Weights of a small transformer language model.
Size: 12 layers, 2 heads of 64, MLP 640 squared ReLU, 3.77M parameters.
Architecture: RMSNorm before and after each block, tied embeddings, normalized queries and keys, some layers without positions.
Each number is 128 + 32 x the weight over its row's rms, rounded and kept within 0 to 255. Layers, rows and columns count from 0. The size above them is the row's rms in percent of the matrix's.

# layer 5 attention key, 128x160, rms 0.0411, rows 0-127, columns 40-79
size [ 91  89  99  82 117  86 104 101 118 101 118  94 185  76 102  85  95  97  94  90 109 101  90  88 103  98  92  93 100 108  94 113 104  97  92  98  90  94 105  89  88  97 104  98 104 117 107 102  92  81  93 109  88  90 102  89  91  99 108  94  92  95 108 101 130 112 105 150 152 101 125 118 103 139  76 145 104 156  95  83  88 103  92 101  93  87  99  92  95 100  89  87  91  97  88  84  92  91 105  84  95  92 112  87  98  91  98  83  89  96  89  79  92  86  85  88  90  92  94  90  99  89  74  95  97  89  94  90]
[[ 96 118 189 125 173 121 151 141 158 101 171 159 181  90  88 144 114 150 104 123 134 114 138 124 244  55  68 103  86 120 161  92 143 130 124 141 105 137  64  73]
 [120  99 197 189 171 136 163 128 124 105 121 183 154 127 135 128 106  63 135  82 124 135 160 102 144 130 140 101  92  71 149 117 114 174  94 164 119 165  65  88]
 [107  64 136 153 193 225 168 112  82 116 103 130 204  86 154 110  81 159 217 140 106  92 119  63 122 113 135 109 132 143 154  94 144 100 126 146 167 162 136 101]
 [100 188  91  96  85 107 120 130 126  95 161 176  89 148 136 126 193 157 119 136 143 218 115 137 130 120 126  99 136 204 106 185  88 114 163  76 117 102 113 143]
 [130  95 143 116 207 191 172  94  87  91 134 184 190  88 117 119  67 110 190 111 147  93 100 123 127  97 118 134 131 133 180 101 173 131 134 157 127 100 150 129]
 [128 206  90 150 140 162  96 114 120  58 178 151  94 146 174 144 148 196 169 107 112 110 114 126  91 136 140 106 172 137  75 150 132 144 138 124 140 122 145 159]
 [145 147 175 109 129 106 146 111 132 150 100 116 102 160 133  93 163 196  29 114 122 177 149 186 174 130  96 177 168 159 106  84 111 122  78 140  93 154 154  78]
 [ 97 130 160 117 148 154 156  94  93 112 165 155 143 108  85 123 102  92 148 131 103 151 167  88 160 109  94  94 104 153 184  83 112 145 104 117 157 141 118 128]
 [160 118 107 140  91 116 143 139 129 132 114 118  93 208 201 152 160 185  80 158 142 138 113 172  97 114 153 136 158  92  86 163 152  75 139 171 107 154 141  75]
 [146 125 162 117 126  62 138  97 145 192 102 114 158 139 129  87  95 157 104 120 112 112 100 110  90 169  77 131 166 118  80  96  73 121 155 139  79 123 113  64]
 [ 67 107 134 128 141 174  97 196 143 111 171 106  98 130 132 156 113  60 153 107 129 111 192 135 129 136 193  90 137 146 136 107 142 172 121 123 125 199 180 199]
 [180  77  76 107 151 114 138 136 108  83 120 159 123 174 144 119 114 140  91 143 108  93 174 139 187 156 133  93 186 160 124 143 173 125 103 160 149 122 120  90]
 [ 73 108 110 147 132 163  89 194 120 135 141  90 117  63 181 124 120  82 136 132 120 120 134 123 146  94 180 121  78 145 171 155 105 123 129 129 127 164 156 153]
 [102  93 111 121 168 152 146 166  85 161 110 118  90 127 110  92 126 104  95  99 145 128 151 182 203 143 162 147 131 167  76 103 183 124 123 109 171 129 159 126]
 [206 113 134  96 127  76 165  66 111 128 109 168 124 159  44 107 135 140 166  89 122 145 141 122 139 129 175 160 168 138  63  81 100 193 123 148 103 101 121 106]
 [123  95 135 129 180 161  99 134 119 140 164 103 102 171  90 100 119 113 144 104 183  85  91 122 148 133 127 122 179  84 161 131 126 116  95 139 101 150  96 128]
 [ 88 148 162  82 124 137 165  95 121 100 107 169 155 144 122 182  98  82  63 159 141 140 107  83 152 149  74 147 169 159 122 129 102  86 151 180  97 140  98  69]
 [118 165 102 141 116 148  89  88  86 160  94 128 127 118 156  67  93 105 128 127 118 186  87  78 110 140  96 158 166  69 177 148 128  98  99 151 119  73  58  86]
 [ 72  84  96 146 121 122  56 120 135 134 170 131  93 152 196 102 154 108 105 118 150 172 110 123 115 120 172 151 125 118 113 147 163 162  75 121 169 124  56  91]
 [206  90 152 168 125 120  97  88 115 104  92  45 176 134 107  79 177 129  83 144 160 136 139 173 165  85  81 125  70 139 152 151 132 165 139 147 167 111 153 148]
 [206 103 139  72 124 145 172 102 163 122 113 102 124 118  76 104  75  79 140  98 129  92 119 122 162 176 106 142  74 146  78 144 139 162 129 129  95  86 124 135]
 [120 136  79  41 131 115 108  81 222 128 147 131 115 145 125 172 172 126  72 164 125 156 160 135  81  63 159 146 119 110 144 123 159 135 146 158 124 129 150 140]
 [164 129 122 137 128 116  88 149 115 124 162 122 150 220 104 102 137 173 128 121 140 116 144 125 161 100 168 156 101 193  72  94 174 135 138 107 107  93 126  91]
 [158 169 128 155 117 160 120 122  71 130 122 135  84 116 111 136 152  97  95 136 118 104 158 115 114  79 119 141 108 146 146 130 102 118 137 166 180  78  76 120]
 [152 147 116 139  82 124 169  99  97 153  89 116 157 163 170 161 143  69 110 157 166 138  74 107  94 125 155 162  86 120  87 105 135 111  87 110 110 119 108 182]
 [168  93  55 184 179 166 112 137 157  91 145  85 121  86 133 137  69 120 101 100 153 129 106 152 182 108 164 143 113  93 133 117  43  88 108 109 174 135 117 145]
 [101  93 169 116  89 148 145 100  89  98 122  81  86 137 126  81 187 157 155 161 136  94 106 176 155 148 121 111  68  77 110 121 131  61 147 123 131  96 178 114]
 [122 157 174 143 115 140 147 127 114  74 151 182  94  75 114 134 114 150 184 116 150 133 138  88 107 145 125 158 117 138 111 170 101 142 152 128  76 121 114 112]
 [137  84 167  80 111 126 118 107 135 114  96 116 128  92 179 141 142  94 124 139  95 144  74 105 180 141 117 156 145 108 120 149 178 182 132  58 127 160 107  62]
 [126 160 157 149  81 139 133 124  57 140 117 100 168  97 177 107 150 125 106 105 156 150  98  79 181 157 201 146 108 125 121 121  61 158 112 129 170  95  90  96]
 [170  94  96  90 125 121 147 138 195 154 116 140  84 161 141 111 165  98 112 133 176 119 110 109 128  89 135 111  97  89 158 105 140  92 139  98 188 125 142 126]
 [150 151 134 105 120 106 102 110 108 151 164 109 104 130 155  95 112  98  83 168 133 167  88 107 153 159 126 186 114 168 112  89 119 190  97 116 148 105 101 118]
 [136 117 101  97 106 101 158 172 192 157 158 157 154 167 143 113 127 158 158 127  78 147 123 158  74 138  78 142 118 117 165 130 160 129 105 155 187 178 175 116]
 [ 86 124 130 114 143 170 153 144 103 118  68 176 140  78 127 144  91 169 105 178 165  71 140 141 108 107 103 189 154 149 151 144 224  88 115 135 151 156 177 190]
 [124 126 164  93 133 120  92 103  85 112 136 166  96 146  76 141 161 169 125 109 144 193 162 118 130 141 152 115 177 121  87  85 123 106 136 142 147 167 136 129]
 [100 142 117 103 148 158 123  88 128 149 174  43 134 157 119 108 163 124 132 119 180 164 117 178  97 121 152 127 123 160 142 149 104 110 162 131 149  95  85 138]
 [103 112  94 178 176 126 166 147 121 116 115 163 132 176 147 120 109 157 136 115 139  95 115 122 153 166 121 127 135 126 118 157 110 147 107 186 148 107 138 132]
 [125 140 120 154 118 101 104 121 150  90 133 122  87 104 137 169 160  67 114 138 135 165  75 158 107  82 160 151  88 118 122  95 125  97 137 143 100  73 171 111]
 [102  79 159 114 151 150 139 125 151 163 129 107 177 114 110  69 105 119 191 109 132  95 125  81 160 179 130 109 122 179 119 126 125  66 128 104 177  97 141  83]
 [100 140  90 118 129 140 175 138 157 142 188 170 179 173 107 157  67 159 178 102 182 123 187 160 168 173 105  65 127 148 133 129  81 173 115 114 130 157 172 107]
 [182 118 127 153 146 165 118 125  96 130  72 131  97 116  89 164 130 148 124  86 124 133 207 132 100 150 141 105  86 154 148 142 108 118 107  93 107 112 130 133]
 [173 151 141 176 141 111 188 131 159 141  90 198 162 151  77 107  97 133 135 115 138 139 117 148 137 119 169  64  88 106 150 137  89  78 132 187 148  96 182 106]
 [156 164 135 116 101 114 110 107 110 152  94 173 146  96 141 159 139 109 203 103 112 138 136  83  84 111  92 148 160  84 146 187 174 110 125 111  94 119 160 160]
 [146 163 118 181  94 104 141  91  97 116 127 148  98  91  81 117  90 122 107 136 123 127  95 131 148 187 127 110 116 139 115 118  76 190  81 113 157 148 136 101]
 [ 96  84 181  90  89  98 124 144  94 124 104  90 171 190 139 159 149 138 144  67 139 171 143 121 172 133 164 168 140 129 112 104  39 194 106 110  99 152 126  86]
 [129 178 154 113 140 147 136 140 127 118  78 105  95 117 105 101 159 124  94  80 150 177 118 106 156 122  77 130 129 171  90  71 120  97  75 118  93 175 100 125]
 [117 167 176 166  77 116 160 139  83  99 142 115  88 105 153 117 146 128 134  82  85 176 176  97 155  72 124 174  96 146 107 123  53 139 114 120 159 115  91 137]
 [227 110 124 134 148 123 139 118 126 139 151 188 133  86 108 138 126 125 141 112 157 164 105 100 156 102 145 123 122  79 168  93 118 154 154 144  93 147 153 143]
 [109 104 147 149 138 179 129 121 107 162 106  83 177 115 172  67 112 167 215  79 177  91 135 155 134 185 124 143 140 126 142 134 112  95  93 171 162 151 113 140]
 [126 141 132 137 148 180 100  96 105 151 202 118  82 126  96 137 113 124 114 133  91 104 178 141 117 101 181 180 182 116 145 128 125  98  71 132 147 150 181  87]
 [153 122  96 169 130  92 138 124 169 115 119 138  95 116 132 146 124 164 114 157 149 152  72 119  85 122 150 124  83 106 182 130  94 170 121 115 173 108  98 133]
 [113 165 107 165 153 156 108 101  79 113  65 166 124 109  98  67 119 153  72 121 132 177 158 175 125 131 109 128  70  91 107 105 109 147  81 164 102 131 119 102]
 [134  97 149 125 160 169  94 103 120 173 187  70 142  51 113 102 116 139 127  82 157 141 118 140 116 172 110  57  90 134 152 169 104  91 114  81  93 148 150 109]
 [ 86 192 137 104 107 142 138 156 106  58  79 135 108 156 126 146 136 172  91  99 134 157 156  81 132 149 193 138  71 143  90 118 127 133  84 103 156 142 169  98]
 [126 145  85 113 184 140 155 157 166 108 117 153 122 166 104 161  90 152 144 120 169 139 124  95  88 110 126 113 151  91 147 158 150 137 141 161 122 164 126 161]
 [146 124 129 118 113 131 165  84 162 149 149 112 184 109 101 123 100 103  93  85 120 138 143 165 126  56  68  95  89 125  96  95 116 103  94 117  96 158  70 140]
 [158 185  68 163 180 117 127 146 142 159 139 132 141 132 150 138  83 198 178  77 158 167 114 112 166 152  93 126 197 102 176  94  76 194  87 164 165 153 144 127]
 [118 132 176 100 137 141  77  97 100 172 118 113  56 154  98 134 140  89  64 110 145 127 110 178 116 124 102 134 117 150 133 143 122 154 116  75 132 153 110 111]
 [127 149 126 204 131 135 137 123 137 102 109 107 143 115 106 184 148 146  82  88 106 167 138  74 131  99  92 113  84 149  85 135  31 172  84 103 139 104  90 140]
 [115 144 109  76 100 131 100 146 122  71 111 124  91 105 138  99 167  99 107  84 143 151 146 163  43 182 156 130 143 157  52 134  96 169 153 110 119 157  85 137]
 [145 123 137 177  91 130 109 143 145 132 159  91 122 131 122 103 136 151 145 164  69 128  82 169 113 138 165  89 132 155  88 136  67 122 107  97 113 117 179 176]
 [132 150 160 119 155 113 135 102 157 176 101 163 202 135 132  83  84 149 174 152 186 114 115 125 179  78 115  85 105  80 176 162 158 106 124 111 138 111 206 152]
 [ 79 140 135 150 125 157 110 142 118 132 107 124  89  68  79 137  92 159 104 145 166 111 113  89 121 103 152 168 135  97 111 103  61 124 116 128  96 146  79 109]
 [174 143 162 140 113 145  83  98 110  96 168 110  69 119 127  69 151 130 132  90  93 187 174 148 171 125  95 129 141 141 107 103  67 179 116 142 141 116 136 109]
 [132  75  51  83 118 130 135 123 160 135 190 166 119 176 136 121 145 195 119 124  93 134 109 135 115  91 122 137 194 136 103 185 184 122 168 110 114 121 109 115]
 [104 152 157 185 205 167 121 152 106 107 113 163 130 106 140 112 133 102 129  94 115 178 185 133 190  86 168 104  97 111 171  65  84 154 174 125 125 145  70 116]
 [137  94  91 103  69 131 148 163 172 106 130 104 161 146 157 141 109 166 130 129 106 168 142 131 163 107 156 127 139 132 142 148 180  71 186 122 110 157 171 129]
 [ 84 179 165 164 172 168  94 129  83 116 119 117 165  78 130 138 120  71 176 112 113 128 182 114 132  84 149 139  92 176 151  87  85 153 117 142 143 134 109 191]
 [ 97 125 144 166 145 170  90 148 109 117 178 136 163  88 143 128 122  92 204 101 144  97 185 154 151  63 156 128  85 140 118  93 119 123 131 123 152 120 118 161]
 [134 111 134 120 138  98  97 133 135 135 128 162 137 144 170 119 146 176  96 126 114 109  52  95 137 157 131 123 156  87  84 151 118 162  88 112 149  80 101 118]
 [170 136  80 117 147  82 165 100 124 144 105  99 120 200 142 129 156 167  89 152  96 115 103 121 130 177  87 137 162  87 116 166 130 119 142 133  98 144  81 111]
 [ 66 152 124 144 165 153 137 111  73 111 146 109 158  80 142 134 135 103 214 133 121 114 144 122 108  83 143 155  55 138 153 104 146  90 114 125 160 160 119 160]
 [201 130 107 117  96 101 145  99 137 131  88 127 174 167 149 130 114 181  88 111 126 115 108 127 134 143  67  91 196  98 117 141  83 144 118 138  70 135 121  98]
 [ 97 172 145 182 154 165  98 148 119  93 136 127 118 123 146 127 140 116 140  90 146  84 171 131 140  74 157 134  61 104 155 123 139 140 120 106 139 122 139 170]
 [199 124  89  97  88 117 130 122 167 105  74 162  98 136 112 164 130 173  95 117 150 134 100  74 106 177  69 140 181 151 109 178  93 150 137 122  77 150 129  94]
 [ 89 134 186 182 148 168 112 175 135  99 154 169  98  93 160 132 151 122 136 106 125 149 140 114 146 101 154 166  88 126 124  89 106 146 121 105 135 149 133 148]
 [115  80 112 104 143  74 163 147 142 126  99 142 112 114 132 115  98 155 102 119 131 144 133 173 182 124  99  86 143 152 109 150 105 145 191 125 133 113 122 109]
 [168 119  75 109 119  82 147 121 130 153 114 113 122 201 141 124 124 184  95 156 103 100  79 129 117 145 115 125 188 108 141 172 117 104 107 124 109  94 144  96]
 [109 145  97 148  77 137 147 163 153  42 124  77 134 146 167 157 143 185 109 117  90 133 211 103 107  85 166 155 120 138 184 134  91 131 136 122  57 136 146 122]
 [110 150 128 124 109 196 164 103 148 176 160 154 121 138 127  93 108 128 144  71 143 182 135  97 126 162 116  89 160 110 122  85 177  74 201 152 131 167 152 105]
 [123 160 146 131 101 153  97 136 110 130 111 134 148 181  88 132 164 151 194 104 169 157  92 106 152  59 134 180 110 153 139  57 164  55 129 112  95  93 120 149]
 [131  70 173  59 104  76 186 133 114 144 154  82 153  94 145 160  86 187 143  80 104 108  96 156 197 133 128 159 152 163 121 158 154 153 118 153 113 168 173 163]
 [179 143 133 156 138 142 180 119 118  47 121 183 144 103  68 116 153 100 110 136  79 122 121 142 111 123  99 128 113 158 147 193  90 144  97  88 171 110  95 120]
 [137 101  66  67 119 187 171 150 222  96  97  82  97 122  88 189 102 116  96 103 103 109 133 123 171 133  69 107 116 134 183 194 129 136 183  96 141 187 153 118]
 [119 155 113 155 161 114 137 124 164 103 106  90 143 111 144 189 141 144 150 136 105  91 156 129 131 117 186 167  79 118 124 153 133 109 127  94 163 148 216 167]
 [ 98 125  87  88 143  77 144 112 148 114 118 126 103 118 127 169 100  54  88 135 143 163 107 166 105  85 131 126 119  89  85 116  88 118 104  89 190 141  49 157]
 [ 43 134 201 164  89 123 147 164 151  95 149 116 169 134  86 157 141 103 112 139 106  69 131 113 132 168 103 172 137 171 120 153 101 140  85 138 100 143 198 139]
 [ 79 136  78 158 149 118 122  82 147 138 130 109 113 161 156 137 173 178 125 182 168  69 132 114 157 103  84 126 121 202 135 121 161 123 146 200 150 102 105 163]
 [128 149 131 121 191 109 175 181 141  87 134 167 158 141 150  78 133 123  73 169 127 113 133  69  75  83 131 160 129  94 131 128  83 173 100 160 118 162 120 116]
 [148 135  94  97 129 123 108 149 133 180  96 160 117  84 148 107 121 162 178 171 175  86 124 188 135 166  92 124 130 116 163 137 153 132 129 168 112 126 186 140]
 [ 88 196 158 155  73  95 156 139  70 121 121 175 125 136  74 148 152 121 164 142 124 131 117  96 193 113 152 144 168 131 162 147 108 119 104 154 146 168 164 122]
 [166  91 156 153 158 143 139  81 121 124 119 136 117 121 114  84 125  81 148 111 164 124 155 107 149 134  96 134 127 110 111 157 118 180  97  72 104 151 229  93]
 [122  86  97 133 125 104  81 157  93 133 173  58  96 206 114 129 106 124 129  95 142 129 163 145 127 147 142 187 166 115 139 145 130 150 155 147 109  70  75 165]
 [149 125 125 130 139 176 165  99 154 170 159 165  93 116  99 142  93  80  72 148 145 143 172 141 182 132 140 150 100 146  83 104  92 135 117  65 171 161 135  96]
 [112 150 160 119  83 134  90  86 112 135 173 123 153 127 151 123  40 122 150  84 119  84  94 117 134 133 105 125 175 149 120 149 145 113 178 154 124 140 168 129]
 [113 147 116 130  91 109  93 208  83  81 155 130 137  86 168 124 149 118 137 161 118 129  93 112 129  72  97 168 106 108 143 159 129 161 209 152 157 143 152 132]
 [116  80 106  93 126 122 194 138 129  88 144 149 128 164  81 124 129 117 155 110  93 191 109 150 120  57  81  95 147 174 121 138 165  89 144 132 183 173 109 164]
 [118 215  81 106 138 119 174  98 135  92 128 192 130  94 194  71 121  94 138 115  77 158 127 159 125 174 106 143 178 151  91 121 123  91 101 163 135 119  70 133]
 [101 118 145  98 137 113 185 123 144  68 108  71 164 132 149 115 136 178 112 107 120 175 162 135 122 105 139 136 180 172  93 136 154 112 133 152  98 124 163 136]
 [116 149 177 118 128 111 183 154 174 110 145  94 107 133  82 138 124 145 109 132 150 133 132  78 162 164 129 112 104 164 171 137 126 134 159 102 149  94 142 124]
 [127 106 106 106 142 134 181 103 103 106 140 118 116 133 187 130 141  86  71  99 122 114  77 120 128  99 153 113 115 148 129 126 149 145 209 128 134 113  77  92]
 [173  90  93 109 135 110  95 119 141 173 118  99 101 173 124  87 118  95  83  97 113 145 147 120  98  80 142 117 128  69 113 109 163  58 118 135  92 123 181 140]
 [101 189 177 161 134  81 175 115  99 105 107 156 107 125 130 130 208 122 123 140 149 122 131 161 125 172 115 169 135 112 132  65  78 198  43 109 101 133 117 150]
 [109 149 125 176 111 105 177 108 119 112 118 122 144 161 142  80 121  96 103 152 141 210 131 148 141 160 128 193 174 176  96 169 148 157 146 138 162  87 122 189]
 [155  61 111 138 122 127 108 153 106 154 126 138 193 131  89 113  77 182 140 151 120 111  70 152 119 105 137  59 124 164  73 149 116 125 133 115 105 126 164 137]
 [148 134 153 133 156 124 151 116 109  39 105  98 183 154 109  97 113 159 138  96  81 189 154 128  74 185  89 139  85 112 133 135 168 123 166  77 163 108 132 142]
 [102 122 101 109 159 160 125 155 122 113  93 145  97 139 148  70 125 166 156 147 132  73 110 158 126 112  78  43 143 138 142 163 133 157 104 126 191  70 137 150]
 [ 73 189 116 136 138 107 132 119 156 109 121  83  84 161 140 145 166 137 105  95  49 128  85 194 134 113 135 134 123  91 139 141 160 160 130 135 185 114  83 156]
 [171 118 124 118  96 142 102 129 147  58 180 151  69 165 120 118 121 118 115 105 176 152 199 170 104  82 151 150 152 138 114 136 160 113  94 160 174 146  77 143]
 [169  73 152  65 133  95 192 128  91 200 137 167 137 158 172  97  99 123 149 105 136 101 151 146 181 169 130 115 159 115 136 106 137 141 109  74  95 123 112 129]
 [207 172 145 132  89  85 144 116  85 105 157 152 135 141 156  89 169 124 124  97 152 132 152 175 149 139 154 111 129 131 121 133 158 132  63 188 120 205 156 125]
 [122 157 103 111 163 111  48 126  97 114 138  79 144 137 110 170 155 120  62 197 156 154 134 145 136 204 114 166 103 177  42  82 113 129  95 106 131 178 136 139]
 [121 120 120 124 159 131  84 137 161 123 109  86  99 149 107 154  88 129 106 114 124 182 162 121 116 129 129 144  96 171  99 178 154  63 104 128 171 135 166 112]
 [148 128 117 118 177 114 156 126 137 182 174 160  98  95 180 114 154  97  97 147  90  98 132 135 158 162 112 114 143 126 123  84 102 207 101 199 181  98 125 146]
 [144  58 148 116  89 118 153 208 168 124 119 105 186  81  60 142 138 134 105  99 124 130  98  57 126  80 120  87 148 129 119 142 141  70 181 126 155 161 171 115]
 [139  87 122 138 126 125 127 187 140 162  85 130 103 113 144 156 111  78  74 108 128 189 209 139  97 142 110 153 130  66  96 128 180 167 134 151 149 149 159 155]
 [ 87 172 149 103 152  74 132 147 161 124 164  92 148 104 109 146 109 166 144 162  84 119 147 110 144 118 110 163  90 149  81 144 149  98 117  79 139 157 172  48]
 [ 96 106 134  83 152 143  89 160 136 161 121 112 129 121 152 198 105  97 106 129  88 159 150 137 207  32  66 116 171 127  86 118 160  79 203 148 137 117 114 142]
 [152  82 166 117 132 113 110 123 105 156 147 106 114 139 126 128 157 136 142  97 183 142 164 154 150  94 128 178 151 139  77  77 106 114 102 176 148 186  82 172]
 [109  96 159 145  90 175 161 123 130  70 156 100 111 118 139 145  83 131 129 127 134 114 163  81 185 115 143 167 148 172 169 118  85 162 161  78  82 145 186 134]
 [135 178 111 126 128 169 138 107  98 107 155 165 145 180 161 136 168 155 158 103  99 155  66 100 148 130  89 139 118 140 122 138  84 185  75  77 167 139  53 163]
 [ 83 141 116 142 122 170  72 135  88 164 176 145 102 167 180 112 168 139 115 140  96 167 130  92 142 141 103  85 125 142 138  99 107 123 153 135 138 124  94 140]
 [191  79  97 169 105 147 147 147 121 123 128 122 108 116  69 144 148 133  73 180 200 140 142 109 142 121 183  48 143 111 141 132  75 143 131 136  82 160 144 111]
 [161 100 100 168 127 156 117  87 165 170 143  73 177 114 172 101 120 170 149 118 167 118 154 139  84 117 110 161  91 160 125 167 148  67 139  95 140  78 137 140]
 [ 84  70  90 135 113 113 185 127 108 127 200  60 143 127 198 121 149 126 111 137 152 100 117 185 147 120 214 114 143 164  83 118  79 162 123 124 119 175  73 123]
 [147 143 137 115 167  78 109 129 110  73 135 144 183 126 155  91 149 162 139 105  71  95  88 112 141 116 132 148 142 136 125 162 146  79 137 128 114 141 218 113]
 [135  86  94 119 137 137 155  96 123 115 154  81  69 121 116 131 151  69  74  91  95 109 181 121  98 130 167 124 209 144  79 129 170 127 141 129  80 123  74 172]
 [145  78 132  77 147 123  99 115  78 164 117  82 101  89  88 129  67 166 136 152  99  94 130 144 175  69 164 116 135 114  80 105 118 146 127 138  80 137 105 159]]